{
  "num_hidden_layers": 19,
  "hidden_size": 448,
  "num_attention_heads": 7,
  "num_key_value_heads": 1,
  "head_dim": 64,
  "intermediate_size": 1216,
  "vocab_size": 8192,
  "hidden_act": "swiglu",
  "norm": "rmsnorm",
  "norm_place": "pre",
  "norm_eps": 1e-06,
  "positions": "rope",
  "rope_theta": 100000.0,
  "rope_fraction": 0.25,
  "qk_norm": false,
  "attn_scale": 0.125,
  "bias": "qkv",
  "tie_word_embeddings": true,
  "parallel_block": false,
  "init": "uniform",
  "init_std_qkv": 0.0158,
  "init_std_o": 0.0,
  "init_std_up": 0.0158,
  "init_std_down": 0.0,
  "optimizer": "muon_variant",
  "learning_rate": 0.0112,
  "beta1": 0.93,
  "weight_decay": 0.0,
  "lr_head": 0.00613,
  "max_grad_norm": 2.0,
  "warmup_steps": 200,
  "schedule": "wsd",
  "decay_fraction": 0.657,
  "decay_shape": "pow",
  "final_lr_fraction": 0.0,
  "batch_tokens": 65536,
  "max_seq_len": 2048,
  "doc_mask": true,
  "train_tokens": 347500000,
  "max_steps": 5303,
  "dataset": "wikipedia_en"
}
Each number is 128 + 24 x the weight over its row's rms, rounded and kept within 0 to 255. Layers, rows and columns count from 0. The size above them is the row's rms in percent of the matrix's.

# layer 15 attention output (transposed), 448x448, rms 0.138, rows 62-63,126-127,190-191,254-255,317-319,381-383,445-447, columns 224-335
size [ 94  93 107 101 103 110  90  89  99  97 100  83  87  91 117 117 119]
[[103 117 129 114 141 102 128  84 136 158  97 149  97 155 148  64 116 102 106 167 167 173 140 111 177 110 144 149 158 150 148 119 126 132 131 124 128 107 139 146 130 129 125 177 139 120 180 118 107  89 132 123 108 146  80 158 116  96 120  87 143 120 123 150 107 159 129 139 137 109  87 124 124 143 134 110 115 138 126 105 114 163 137  77 140 118 150  88 112  97 139 130 120 143 107 173 137 156 172 161 151 131 158 134 117 142 110 104 125 103 187 135]
 [107  68 131  71 190 153 165 114 133 115 147 117 110 129 135  58 164 132 107 119 175 106 142 113  77 117 161 115 131 148 114 143 124 141  94 123 133 121 105 111 146 116 163 136 108 125 132 147  94 136 160 107  66  87 132 130 136 134 125 128 128 111  98 114 130 134 150 118 128 145 147 157 117 107 118 129 108 153  82 117 119 114 130 144  89 144 139 127 102 164 132 143  96 124 106  92 111 116 135 101 160 154 104 133  87 107 109  81 181 124 114 135]
 [142 144 163 162 133 143 144 134 122 124 119 196 139 182 108  81 139 145 143 136 142 183 153 137 138 134  99 125 133 125 149 147 139 135 185  95 110 156 122 135 155 140 114 137 135  79 159 155 149 129 152  96 127 175 137 184 147 104 144 128 122 126 125 128 162 135  91 139 125 177  92 191 100 115 127 100 126 152  98 135 104 141  80  85 103 136 157 139 128 126 112 134 119 153 152 156 152 130 117 114 141 155 149 104 124 115  90 156 138 139 129 144]
 [166 109 155 143 140 107 180 127 137 135 106 100 126 141 129 109 113  97 120 139 120  89 180 155 107 123 161 101 149 117 158 138 140 118  87 127 112 109 134 128 113 119 136 143  93 110 124 148 147 120 153 113  77  86 122 120 111 195 150 117 151  85 130  97 138 112 121 131 131 147 144 140 140 118 136 112 133 131 188 100 155 114 120 157 130 128  75 157 106 137 108 131 134 116 137 146  74 118 153 128 107 141 167 139 119  86  90  88  96 125 117 125]
 [ 76 152 127 138 116 114  78 118 144 116 115 147  98 153 122  80 159 144 153 122 122 122 110 174 128 107 116 118 169 118 132 138 146 145 167 164 106 171 137 117 151 135  91 159 133  99 156 128 148 195 120 144 154 130 147 140 127 123 164 139 129 128  95 124 130 125 142 154 138 116 152 147 114 105 156 132 160 123  95 125 126 176  76 103 126 128 145 100 104 122 103 144 150 131  95 131 112 112 192 111 131 133 135 133 130 130 135 151 133 129 113 156]
 [159  89 159 103 128 126 169 154 173  91 135 123  99 108 150 121 105 142  85 153 127 105 173 131  99 117 128 119 144 121 123 130 139 103 139 120 153 100 140  89 147 151 143 145 105 157 121 116  90 154 180 134 136  92 144 132 152 189 116 143 101 118 150 138 121 125  80 157 130 138 145 179 103  76 105  98 115 116  97  92 115  99 150 172  66 151 161 113  93 126 116 161  96  92 146 111  90 133 127 150 106  93 137 191 113 130  87 115 103 116 109 130]
 [ 96 129 128 117 121 140 155 146 125 189 111 135 111 100 111 124  78 210 131 130  91 108 120 154 110 101 169 134 125 139 182 120 108 126 155 119 113 117 152 110 113 123 141 131 116  94 168  61 148 168 105 137 108 108 148  85 127 116 123 153 117  96 140 121 136  89  84 140 151 127 108 142 115  87 144 180 114 106 113 139 132 168 130 156 112  72 126 140 147 150 136  80 122 106 132 107 121 117 128 111 162 136 167 162 125 131  90 124  86 137 134 135]
 [102 131 143 140 113 134 126 140 121 108 127 194  84 135 183  81 152 114 104 120 135 122 131 118 151 175 139 127 161 121 118 123 126 148 107 101 126 109 149 136 167  86 121 106 132 121 156 129 136 140 175  93 134 128 118 134 136  90 106 103 112 145 134 166 110 144 151 111 178 117 162 166 137 113 111 135 111 153 170 120 141 126  55 125 103 139 160 148 116 120 112 131 182 106 129 119 153 139 151 131 132 129 134 139 181  68  95 146 131 136 126  69]
 [131 157 122 151 133 119 170 122 115 127 139 134 120 139 140 127 116 121 155 132 150 129 124 123 121 115 103 153 102  70 140 110 165 117 158 137  52  85 145 129  90  98 118 164 107 132 131 117 142 117 116 136 162 124 149 102 135 100 132 154 122 121 136 148 157 119 143 128 134 118 106 159 121 136 127 147 145 131 106 104 161 107 118 150 158 108 117 131 124 130 141 144  86 140 102 134 100  99 155 148 111 186 116 152 115 149 120 125 168 133  99 109]
 [147 103 144  93 133 146 160 114 111 136 138 130 138 128 131 132 109 134 133 152 116 151 109 116 105 144 143 137  99 174 184 126 125 124 103 134 101 117 145 183 102 133 124 143 134 173 119 101 146 123 132 158 111 130  94 114 107 129 112  81 129 123 108 105 130 129 131  88 129 131 137 109 142 157 138 135 114 123 153 127 138 164 141 145 143 147 123 133 157 182 136 128  90 129 133 143 175 108 126  92 142 129 137 117  92 225 148 109 110 149 150 137]
 [ 90 133 130 148 176 124  87 133 133 133 114 148 150 166 106 101 187 174  93 103 109 145 130  97 152 142 123 152 109 126 107 155 101  91 152 102 124 136 148 196 148 100 113  87 142 123 178  54 145 165 144  91 120 158 121 115 170  93  95 165 127 163 119 134 134 160 170  82 112  95 133 163 116 119 122 137  94 161 128 145 138 117 139  99 119 136 143 154 115 132 121 153 115 138 131 159 166 129 156 135  97 167 161 110 119 146 128 160 151 138 113 119]
 [118 142 139 160 117 119 132 137 108 146 130  92 132 147  96 131 118 122 121 101 132 137 130  94 131 110 133 178 165 127  87 160 113 107 142 112 151 132 136 132 100 117 108 107 122 169 116 115 117 133 121 166 116 143 100 145 132 119 151 117 116 120 154 109 121 147 103 111  90 131 121 110 138  95 158 116 142 145 118 144  98  81 152 123  94 198  66 176 117  89 101 129 147 132 122 115 105 123  97  86  85 143  71 147 140 137 138 133 121 114 154 121]
 [168 109 143 153 128 134 119 141 118 127  91 103 156 123 136 194 109 108 141 110 120 129  88 126 139 129 113 127  64 136 107 149  64 125 133 115 117  91 103 142 131 139 121  93 151 127 115 112 141 179 148 165 169 134 169 118 140 126 118 135 119  93 158 136 123 119 135 156 112 123 105  94 121 155 122 116 145 101 160 120 141 120  90 126 156 145 149 128 126 147  68 140 111 100  94 135 125 142  94 128 149  77 159 127 153 119 105 136 119  89  93 133]
 [158 129 100 104 131 104 134 158 138 122 119  73 122  98 147 131 106 143 133 167 115  95 111 133 111 149 128 121 146 137 156 150  91 152 119 147 141 136 128 159 126 125 150 130 152 172 154 138 127 108 102 176  94 159 122 126 106  95 157 122 141 148 139  84 144 119 153 144 139 127 111 117 154 191 153 128 136 112 117 105  83 126 132 110 129 132 111 125 169 148 116 110 147 154 180 140 147  94 130 103 101 172 115 113 148 130 140 114 113 123  92 107]
 [101 122 116  91 118 147 121  95 157 129 120 141 138 141 155 178 129 127 159 143 161 111 137 141 153 107 118 127 138 127 140 119 137 121 133 115 127  87 101  90 140 117 139 158 191 106 139 146  99  98 151 134 170 131 143 123 122 124  94 112 154  80 156 163 132 156 119 118 100 172 148 131 156  74  94 100 154  98 127 152 150 129 127 142 121  74 136 109 156  89 130 110 107 124 138 126 146  95 130 110  81 130 152 143 142 166 109 153 120  96  98 159]
 [135 134 141 112 111 142 119 123 171 126 116 147 116 145 100 102 124 142 163 121 125 128 124 149 137 142 140 149 176 108 150 120 155 164 172 120 142 134 133 140 173 100  92 173 107  89 169 109 137 166  81 126 118 167 115 135 131 104 174 103 120 104 101 134 133 139 137  92 172 116 111 148 134 124 164 123 122 131 105 112 124 178  95  90 103 138 147  74 108 140 135 118 125 127 144 121 121 128 156  94 155 161 110 133 103 136  98 150 122 151 136 110]
 [136 103 151 163 129 139 152 124 186  54 126 138 123 128 126  97 137 123 106 102 129 104 158  92 122 117 120 164 118 138 128 140 148 127 125 129 141  78 113 104 164 134 118 131 113 131 153  70 114 191 184 121 116 117 123 149 154 130 102 177 121 128 145 101 145 105 139 146 138  85 133 169 113  59 118 132  94 150 122 111 124 111 129 153 105 136 153 152 134 140 144 143 104  83 110 147 106 124 116 109  97 106 110 142 125 116 107 148 119 116 121 122]]
# layer 15 attention value, 64x448, rms 0.218, rows 62-63, columns 224-335
size [101 101]
[[159 152  74 139 146  87 132 112 139 128  99 120 159 124  97 133 130 185 141 111 103 139 137 154  99 119 107  75 140 150 127 114  98  90 144 134 126 132  93 125 120 138 126 117 128 143 130 145 121  88 187 137 140 131 135 139  90 134 147 122 118 144 127  96 118 122 149 131 143 159 118 153 124 107 158 163 146 174  98 143 154 112 113 137 144  89 131 121 167  89 125 113 136 162 101 161 128 134 160 157 129 125  77 157 113 122 137 173 104 129 145 179]
 [104 140 133 105 138 122 159 156 116 126 114 137 107 131 138 141 121 111 145 153 138 140 133 147 132 148 131 101 153 126 126 155 150 123 148 166 142 128 152 135 109 127 146 109 111 146 122 180 120 115 130 117 174 113 125 121 127  98 138 119 123 107 144 132 106 143 104 137 159 144 142 143 144 132  75 104 115 144 139 127 143 133 102 150 115 125 139 156 138 132 103 154 160 114 155 115 123 172 161  99 132 130 125 125 129 117 167 159 121 104  98 149]]
# layer 15 MLP gate, 1216x448, rms 0.139, rows 0-14, columns 224-335
size [108 109 122 101  97 100 101  88  89 107  71 108  77 114 110]
[[155 110 140 120 170 101 158 140 119 125 150 115 128  86 126  94 101  97  83 136 137  87 144  95  84 113 172 127 126 112 152 106 128 166 121 116 156 137 141 115 162 171 114 160  96 119 169 142 142 125 138 132 140 114 115 115 119 129 122 157 165 114 131 166 122 170 144 105 103 142 113 123 135 164  83 130 150 147 115 122 106 138 110 107 136 151 130 164 161  93 137 133 108 107 143 129 157 188 132 102 134 156 104 123 119  96 149 124 112 122 148 147]
 [ 94 123 119 161 129 140 150 128 182 149 143 122  93 138 106  81 134 117  91 148 128  98  92  76 106 152 142 140 134 143 101 128 106 140 122 127 146 109 143 135 131 118 123 147 142 119 177 166 136 150 135  90 106 146 170 189 134 137  95 137 142 131 108 121 154  87 175 143 103 125 117  98 159 127 104 125 112 110 175 107 107 123 123 111 151 156 130 101 141 109 126 154 117 111 148 126 139  86 159 130 126 146 173 168 146 128 143 112 134 151 121  94]
 [142 125 108 146 141 131 128 136 153 120 135  88 152 154 149 110 141 148  94 139  86 153  98 128 119 155 128 172 118 121  92 127 125  73 175 100  53 147 170 107 125 134 130 118 132 118  93 118 141 109 123 118 153  96 143 112 160 129 122 155 144 105 158 141 124 158 101  99 106  74 141 117 136 104 107 139 145 137 183 132 110  94 173 113  67 166 146 155 133 173  96 126 151 136  85 111 105 162 160 151 133 122 107 131 126 161 125 148 123 124 116 131]
 [133 153 130 104 130  73 103 105 114 108 144 141  93 121 150 135 132 163  93 149 150 149 104  92 114 107 105 133 116 100 173 118 142 135 121 188 122 104 149 128 134 159 137 166  99 113 122 140 153  80 150 123 146 146 169 126 125 133 124 132  91 104  93 144 113 106 135 105 175 139 120 123 143 176  90 120 139 103 132 183 164 148 142 135 143  88 110 105 123 145  84 132 134 137  84 124 147 134 110 105 101 146 160 114 139 137 188  92 107 102 134 140]
 [137 132 121 138 105 139 107 123 130  93 152 169  84 122 118 174 149 118 144 166 130 136 181  97 119 124 131 128 123 113 129 137 149 163 132 114 108 104 150 128 140 120 102 105 105  86 150 111 147 108 123 149 122 120  75 161 140 135 139 117 119  95 128  45 114 144 146 151 125 136  91 113 135 158 145 145 149 154 119 149 135 109 107 123 169 117 154 144 165 145 141 116 130  99 103 125 129 119 177 130 127 113 136 137  85 134 119  89  96  82 120 115]
 [177 133 123 133 114 136 128 122 116 109 105 127 153 101  99  99 152  80 148 157 117 116 162 125 137 123 145 154 147  96 142 147  83  87 115 134 114 122  98 114 131 147 167 127 102 131 151  84 154 140 116 120 196 153 135 170 153 156 164 119 105 149 134 155 143 125  95 146 131 159 112 143 164 118 144 150 105  95  77  78 126 152 135 136 136 121 123 200 133 124 188 171 119 120 131 146 153 135  93 129 124 146 148 127 127 147 112 150 126 138 107  80]
 [133 102  83 151 119 102 101 126 133  98 168 149 141 112 110 135 163 166 104 115 146 159  97 168 124 152 136 122 107 128  78 118 121 139 149 106 166 130 179 125 143 102 142 133 107 135  86 149  87 146 129  91  91 146 138  91 137 177 116 132 142 122 163 127 123  99 150 121 134 202 109 115 139  78 119 135 131 125 102 150 120 148 151 138  91 167 141 115 158 120 141 108 114 148 131 135 135 117 143 172 129 129 165 161 129  96 158 111 181 139 138 165]
 [135 155  89  90 118  88 157  93 168 144 151 122 137 125 156 148 138 162 127 142 128 165 136 182 135 125 114 137  93 120 132 132 194 156 134 117 139 122 161 116 108  90 119  99 139 107 156 120 110 138 134 103 131 121 164 130 103 172 142 118 161 133 156 122  45 153 173 123 118 146 158 132 150  67  63 189 155 107 163 120 140 127 138 147 154 148  97  76 148 112 122 126 131 123 135 141 110 151 140 129 166 133 150 144 153 105 162 121 122 135 183 166]
 [139 124  65 146 125 133 154 126 124 166 106 149 125 129 135 151 120 137 134 140 135  81 147  94 155  94 148 121  94 120  95 145 141 132 126 127 146 128 118 104 119 151 139 115  90 165 126 128 146 122 122  92 118 133 103 107 129 151 137 142  91 165 120 146 115 181 112 111  92 123 119  93 143 118 156 164 106 132  94 140 129 140 138 117 165  92 135 116  98  82 152 151 114 160 113 119 132 124 146  99 168 137 155 100 114 131 140 147 112 145 126 132]
 [109 154 146 111 144 135 122 194 121 131 124 161 144  76 135 106  95 132 137 110 140 106  49 108 119 130 142  94 111 124  58 144 139 109 117  93  96 157 129 158 148 103 118 133  93 118 139 158 140 120 129 136 122 131  87 122 151  98 171  85 130 146 110 173 111 141 123 170 161 136 161 144 139 121 108 114 183 156 166 142 105 123 120 106 139 150 104 149 123 165 120 146 159  90 113 124  84 167 130 123 163 154 114 143 122 134  58 115 151 155 118 133]
 [112 134 132 120 149 142 155 141 169 115 122 120 110 138  94 109 165 106 133  77 113 147 135 138 151 153 152 151 151 155 128 140 117  93 145  95 125 148 151 131 146 133 127 141 135 140  88 156 119 125 153 136 165 161 148 136 162 152 104 151 102 140 114 121 133  95  78 136 136 155 139 122 130 140 114 123 140 150 140 121 120 140 150 107 130 127 111 106 140 131 147 122 122  91 117 113 136 121 129 157 133 143 119 109 103 100 114 110 187 133 125 111]
 [111 128 109 123 116 157 142 146 111 151 183 131 159 131 133 181 138  73 159 124 143 125 161  96 109 119 138 114 167 158 148 103 137 151  78 129 106 141 127 156 131 131 112 105 145 118 103 146 104 124 110 129 124 151 127 159  93 115 124 140 106 143 141 129 161 130 136  74 143 141 164 134 111 128 108 108 128  98 188 110 148 120 102 126 124 134 162 163 132  95 110 109 101 121  90 121 150 119 126 104  76  78 130 152 124 117 113 101 101 122 159 127]
 [ 96 145  99 150 145 121 163  95 113 127 163 151 143 135 162 117 157 111 119 110 155  99 176 120 125 113 135  86 130  86 118 127 119  98 135 142 100  91  96 111 117 127 124 149 152 136 191 119 105  86 117 150 118 118  92 102 128 147 128 170 138 147 145 145 113 142 159  94  98 125 121 111 115 168 133 113 127  96 154 132 110 115  83 122  93 127 140 135 145 162  92  91 129 142  99 152 112 149 113 104 165 144 103 174 122 118 110 148 130 106  99  70]
 [114 154 108 125 143 104 109 127 144 117 125 122  88 167 104  84  99 104 147 150  88 123 117 138  91 168 123 106 125 111 148 149 128 129 109 129  98 138  98 168 114 149 141 122 135 167 102 116 121 124 115  99 107 170 106  85 114 118 132 118  91  91 113 162 130 177 140 148 141 155 115 100 127 113 106 116 125 141 143  92  92 143 106 132 154 152 140 152 127 142 116 120 114  71 118 129 135 106 129 150 145 165 109 138 201 171 155 117 120 186 142 153]
 [146 151 144 144 149 134 164 136 126 135 141 163  93 145  83 111 136 123 110 142 136 191 139 116 140 113 142 151 161 121 124 112 122 151  89  78 133 152 129 146 137 116 107  97 145  81 124 138 110 126 107 147 112 106 125 105 119  69 178 141 124  71 140 149 109 117  66 141 123 139  95 118  91 131  83 160 131 162 115 125 170 161 117 131 111 115 102 127 114 146 123 140 122 108 128 153 108 115 105  80 162 181 132 104 112 158 121 155 119 137 154 123]]
# layer 15 MLP up, 1216x448, rms 0.134, rows 0-13, columns 224-335
size [105 105 116  95  97 101  97  93  89 108  77 113  77 114]
[[ 96 142 123 131 166 143 141 143 129 120 157 144 134 157 111 137 132 126 108 136 161 106 136 139 165 111 102 116 144 139 112 139 145  88 184 146 144 113 156 110 113 134 171 125 151 102 103 134  83 134 110 141 114 112 147 142 156 140 129 130  93 119 101 103 163 160 119 147 123 144 143 139 145  91 100 125  97  83 158 138 163 144 141 106 123 118 122 135 115 176 133 142  97 164 154 109 129 144 137 136  92 106 114 143  81 193 173 154 134 137 109 169]
 [121 129 118 144 150  72  95 136 125 130 148 131 158 101 136 165 162 128 152  63 133 113 123 147 116 108 125  92  83 172 123 157 112 150 134 148 100 140 125 136 126 104 144 147 151  89 165 124 145 144 150 109 151  94  98 144 148 122 137 130 134 125 167 154 135 147 130 173 102 114  88 101 135 123 129 149 137 161 133 164 141 139 147 148 128 122 134 133  90 129 100 179 122 131 133 101 113 170 103 179 130 105 120 141 108 142 113 165 177 141 144 120]
 [ 93  87  93 101 115 120 143 150 159 133 114 140  95 158 114 118 145 117 169 123 101 140 142  62 144 187 186 144 120 106 157 147 103 154 132 123 146 135 129 156 139 170 134 121 172 116 150 140 136 149 111 116 177 124 191 163 161 102 118 160 113 158 143 160 116 130 113 122 155 143 137  88 101 149 174 139 123 138 110 152 151 124 140 162  96 138 137 116 126 118 116 108 160 123 151 124 106 173  85 124 108 130 185  85 160 129 110 107 106 107 125 159]
 [120 130 155  86 110 139 160 129 132 131 117 109 104 132 185 144 187 153 144 121 140 164 140 154 122 161 128 118  98  93 151 142 137 131 113 114 194 183 101 117 127 163 125 130 142 109  87 121 118 119 127 150 140 122 112 130 149 129 124 151 115 178 174 121 105 129 149 155 150 118 124  78 170 174  85 163 137 149 115 169 127 121  78  81 122 128 130 138 145 147 105 139 139 112  98  83 156 113 161  67 105 125 120 101 147  93 169 110 102 139 108 114]
 [159  84 120 131 119 109 136 106  98 111 119 133 174 140 112 136 142  98 143 152 142 149 121 116 101 131  98 150 132 161 111  99 155 159 101 109 126 118 156 140 120 142 123 108 146  98 130 109 123 111 134 145  80 107 106 128 120 158 167 161 121  95 122 159  97 102 132 101 103 135 172 110 140 147 115 135  88 115 119 133 156 158 114 149 120 116 114  89 175 131 151 120 121 122 134 138 132 112  76 142 188 176 104 117 119  98 130 175 105 118 119 126]
 [114 121 125 138 130 111 125 103 143 107 136 117 112 145  97 109 174 149 133 183 117 105 131 123 140 142 142  87 151 127 144 115 118 132 152 110 152 156 111 141 110 131 126 134 145 160 115 127 170 124 135 113 152  94 139 110 104 143  94 125 116 116 113 143 118  85 113 133 131 120 151 102 120 146 131 145  98 152 105 131 151 130 161  90 126 147 118 187 123 138 170 137 122 146 141 126 147 104 153 139 113 121 111 108  85  79 111  81 117 116 115  97]
 [135 125 164 112  97 116  95 151  86 130 105  87 125 146 148 152 111 152 128 151  92 137 122 171 138 119 129 137 163 150  96 119  76 139 130  89 109 107 141 116 115  67 136 140 121 101  85 116 113 130 102 100 118 130  98 139 106 155 114 138 126 154 118 114 125 123 102 132 143 140 142 110 129  99 171 124 108 121 146 142  76 106  94 140 120 104 124 121 123 137 136 113 124 143 102  92 104 107 137 108  84 103 134 118 132  96 151 108 147 130  64  92]
 [125 103 100 147 134 123 131 105 172 106 154 125 120  96 138 118 122  97 106 114 167 146 150 100 119 148  57  92 116 126 139  97 151 100 148 125 174  90 141 135  98 138 149  87 168  85 137  94 101 159 114 191 112 140 115 142 133 170 104 161  97 122 120 149 138 134 154 122 149 115 142 111 137 154 106 164 126 128  80 187 126 119 158 124 125 138 126 151 179 147 123 154 123 169 135  79 131 169  93 148 142 105 136 123 143  82 167 129 101 142 134 157]
 [124 156 131 134 116 155 185 117 151 132  85 148 105 143 111 129 145 101 113 121 117 151 153 105 101 107 131  93 136 131 154 147 119 151 120 167 111 136 160 165 130 106 118 155 126 154  98 108 121 135 155 175 107 170 121  92  89 111 137 151 142 108 149 112 129 122 146 114 129 136 143 124 108 118 128 102  95 106 124 155  83 173 137 165  98 147 127 136 160 164 135  91 107 170 106 155  91 165  95 128 143 128 135 103 134 152 133 131 119  65 128 137]
 [159  87 125 139 124 120  94  67 123 192 105 115 162  92 106 117 162 130 128 128  97 126 119 137 143 125 125 149 147 156 144 130 130 115 102  89  83 141 172 123 131 115  80 148 141 134 136  97 111  62 107 145 156 137 106  79 123 154 111 143 173  72 149 108 154 159 119 137  97 107 119 112 129 101 128 138 107 104 179 121 107  70 138 142 111  96 142 125 118 171 132 129 151 148 113  84 122 109 142 128 114 133 137 104 144  84 141 131  98 121 129 122]
 [121 118 139  95 131 132 109 157 114 143 155 117 140 165 168 145 125 126 109 134 135 127 105 142 116 115 122 178 117 145 142 143 107 133 117 163 106 143 158 116 138 155  94  92 116 127 132 125 160 126 119 189 115 124 140 161 137 130 120 104 150 118 131 144 103 122 138 168 100  90 157 140 167 116 139 118 195 142 128 145 102 113 138  77  92 148 114 153 114  99 105 156  87 103 121 127 168 113 125 137 128 151 126 110 152 131 100 100 145 110 142 103]
 [197 121 137 133 125 159 142 163 132 141 124 123 127 114  81 146 121 168 113 155 149 140 112  98 134 107 157 118 148 106  87 128 130  89 162 141 133 132 106 157 108 114 153 135 164 127 140 136 138 127 123 138 159 133 171 140 139 137 118 137 123 137 122  83 186 102 141 171 122 129  85  92 141 122 168  75  96 154 125 134 137 103  90 124 131 123 159 117 137 165 158 103 108  82 125 114 118  82 136 130 145  98 154 143 128 108 133 140 110 122 145 148]
 [150 126  86 183  87 163 136 144 167 119 131 123 177 105  83 109  95 110 119 137  89 141  52 123 123 146 131 139 105 118 115 125 161 154 157 130  74 210 163 121 128 106 114 137  91 103 131 132 126 150 156 109 131 121 173 146  88 138 162 117 151 149 149  97 119 145  96 164  91 136 118 127 149 145 140 134 122 111 163 130 114 139 117 154 117 130 139 102 126 121 160 126 120 137 160  98 125 139  90 142 100 140  94 136 124 152 162 127 120 127 117 167]
 [122 159 140 157 116 120 129 140 167 119 144 129 201 144 115  97 124 115  75  70 143 175 151 116 101 117 125 164 124 153 103 144 111 125 148 151 132 110 144 110 113  97 123 124 151 129 146 102  73 178 130 151 205 126 180 133 122 124 114  89 171 123 145 136 174 162 163 140 142  87 114 135  93  90 136  95 111 166 149 121 114 129 140 155 117 106 112 101 107 130 106 121 120 148 197  97 143 116  99 148  95 153 112 124 154 151 153 112 112 133 128 146]]
# layer 15 MLP down (transposed), 1216x448, rms 0.0815, rows 0-13, columns 224-335
size [102 109 111 103 100 102  99  90  93  99  79 107  75 105]
[[148 124 150 101 123 167 114 123 131  89  88 172 122 179 141  99 133 177 114 102 119 126 115 149 142  89 158 120 146 193  75 128 151 171 148 139 131 126 110 128 123 128 106 146 124 126 157 140 157  87 125 157 157 142 123 107 141 134 139 127 170 115 169 146 145 120 124 134 143  79 118 101 129 129 123 116  93 114 129  89 150  99 112 142 179 138 136 112 151 124 113 181 204 104  83 128 114 128 153 107 129 103 155 112 107 156  90 132 135 145  88 157]
 [113 160  81 170 133 104 117 105 151 119 105  92 139 130 124 136 134 149 127  99 103 120 107 142  89 144 160 119 136 124 128 134 141 160 128 144 107  97 142 127 127 149 124 142 116 132 141 128  95 118  89 119 145 111 142 120 147 123  99 138 122 102 127 149 162 183 170 149 106 204 132  82 140 118 102 110 130 172  93 150 137 150 118 125 129 124 125 140 143  88  95 122 127 129 164 135  85 121 133 142 130 128 136 120 107 107 115 145 118 140 108 157]
 [131 126 107 142 143 105 186 146 111 110 158 117  78 175 129 119 107 105 116 171 163 143 120 127 124 111 193 151 131 147  75  82 110 191 142 142 109 125 148 116 156 189 132 138  81 112 137 115 134 123 131 102 171  93 101 110 141 113 149 134 126 115 121 162 156  87 141 110 146 150 123 103 153  82  92 152 159 115 140  90 133 118 137 164 145 135  86 150 132 127 106  95 153 143 121 123 102 145 127 146 174 135 144 132 123 127 144 151 125 103  85 140]
 [104 145 132 113 117 161 150 132 156 107 124 130 130 103 118 148 176 148 108 157 141 127 144  98 168 138  90 126 123 115 151 152  70 160  89  96 139 123  96 122 108 121 157 131 141 127 111 175 130 154 148 120 116 153 128  86 155 133 133 187 124  91 191 120 152 116  83 111 162 167  77  99 135 140 115 159 111 114  98 114 134 127 129 136 103 155 139 148  90 170 213 130 137 139 116 135 121 120 123 121 140 118 139 125 121 130 144 116 165 106 158 124]
 [171 134 122 160 114 119 128 126 125 114 104 155 146 131 166 142 140 146 143 166 108 134 138 116 151 132 162 151 117 134 150 103 130 114 112 143 116  98 110 126 113 118 117 162 133 137 163 100 145  96 136 108 115 122 127 144 121  66 118  93 134 131 142 131 103 107  87  74  97 120 151 133 139 123 137 148  93 135 158 135 118 147 187 194 112 158 123 157 165 126  77 115 111 174 174 120 167  87 123 129 147 134 132 143 113 161 183 148 142  97 125  92]
 [118 138 146 134 145 120  92 137 130  96 145  99 144 136 188 121 176 168 148 195 132 117 126 178 116 124 156 142 129 103 135 105 156 113 130 163 104 124 154 146 108 156 140 119 108 161 160 107 188 120 102 103 168 104  90 126 149 151 109 127 138 148 138 143  67 142 104 132 147 103 144 131 115 126 175 142 171 156 120 114 145 171 101 124 109 157 151 111 135 142 170 101 134  93 135 115 111  96 152 183 142 144 129 117  92 111 130 148 118 154 138 122]
 [129 161 142 152  99 118 150 117 116  78 114 125  98 176 102 109 132 138 153 117 104 152  90 107 135  86 175 141 104  98 124 136 102  96 108 157 119 162 154 142 113  76  91 120 142 131  34 116 119 128 141 188 125 116 124 130  95 129 137 110 161 144 148 134  78 116 166 123 123 113 109 143 140 125 126 118 115 121 128 143 169 183 125 149 144 114 116 128 194 107 133 128 124 137  83 129 151 101 171 114  98 105 137 120 128 151 140 109 112 117 148 164]
 [ 91 100 136  76 131 145 114  79 117 147 109 113 137 146 149 181 110 110 129 111 115 122 115 125 168 155 125 131 146  87 127 150  74 152 124 139 110 139  89 138 111 130 117 153 104 152 108 154 104 115 105 114 130 135 125 104  81 119 121 141 154 144 132 116 165 109  97 137 110 145 102 153 165 131 158 118 183 126 126 103  78 108 122 148 107 140 131 156 124 151 146 117 150 150 107  99 135 120 142 147 103 135 117 105 123 112 106 133 133 125 123 101]
 [116 153  73 141 109 165 161 133 129  86 130 119 139 139 126 107 137 117 162 147 122 150 146 158 111  90 160 143 134  85 126 144 118 164 138 145 138  78 119 108 155 114 116 121 147 119 141 111 151 137 135 140 144  87 159 134 147 178 121 136 160 130 166 139 160 125 109 155 140  85 127 157 137 133 143 160 147 101 156 147 125 159  93 141 147  91 120 104 157 143 109 111 123 111 126 140 204 112 119 136 103 160 125 119 130 138 132 117 109 133 122 138]
 [145 125 127 109  91 111 146  97 110 137  89  96 113 134 125 111  94 141 105 121 131 147 135  77 123 130 150 118 110 128 167 134 161 148 158 152 103 103 141  93 113 109 135 117 149 140  88 118 145 136 138 103 109 132 146  97  80 138 120 110 115 127 119 116 136 161 170 118 126  91 156 141 156 133 153 129 154 176 108 105  81 149  96 145 110 116 130 114 112 187 140 143  85 117 144 144 133 149 125 145 155 119 108 110 159 128 159 157 118 150  94  91]
 [133  90 143  98 107 148 103 113 138 153  93 153 129 110 155 144 156 123 140 132 114 150 122 139 131 133 155 157 105 100 133 112 115 125 104 174 155 131 140 204 155 158 113 111  78  93 126  94 125 145 138 131 101 157 117 142 121 134 171 101 153 105 156 131 148 120 140 123 128 127 132 121 134 116  99 117 181 122 134 166 158  80 125  97 134 122 115 143 111  94 120 119 108 143 156 116 157 145 132 114 141 132 135 123 138  98 159 132 154 124 174 121]
 [146  93 176 148  97 128 111 144 132 140  70 104 131  87 106 121 142 132 133 143  95 129 145 116  95 120 132 139  96 115  70 116 175 116 165 146 146 149 129  67 124 115 113 138 128 141 167 133 141 110 113  76 152 113 168 144 142 146 141 115 103 127 139 104 112 137 102 140 125 186 139 135 106 150 103 107 105 106 107  77 148  87 167 112  98 102 177 165 119  98 122 111 151 108 154 121 139 160 147 162  82 135  77 188 148 132 151 165 103  97  85 109]
 [155  88  50 115 153 108 124  84 166 124 113 141 148 110  79 128 171 124 110 150 144 121 126 160 120 133 122 125 111 137 119 144 134  95 186 100  70  80  88 139 179 103 150 155 150 138 142 127 165 118 126 130 150 143 103 156 101 127 163 121 101 130 109  98 112 116 128  89 160 127 115 113 148 108 127 155 114 147 133 138 120 117 159 107 114 164 150 152 131 189 123 114 118 103 124 144 155 156 131 140 119 122 139 129 160 152 117 111 133 101 162 153]
 [ 98 138 157 112 124 151 123 147 102 119 129 133 161 115 117 148 125  93 121 131 124 137 140 141 154 138 154 119 130 144 161 149 162 157 160 144  85 135 155 115 156  97 153 136  70 119 125 136 155 121 106 122 165 108 162 130 135 142 138 118 137 139 164 135 103 102 108 122 129 150 142 127 119 107 150  97 118 148 105 131 127 132  49 146  93 126 113 162 127  85 108 100 177 119 106 169 168 118 116  70 101 151 154 142 137 134 129 103 115 145 127 132]]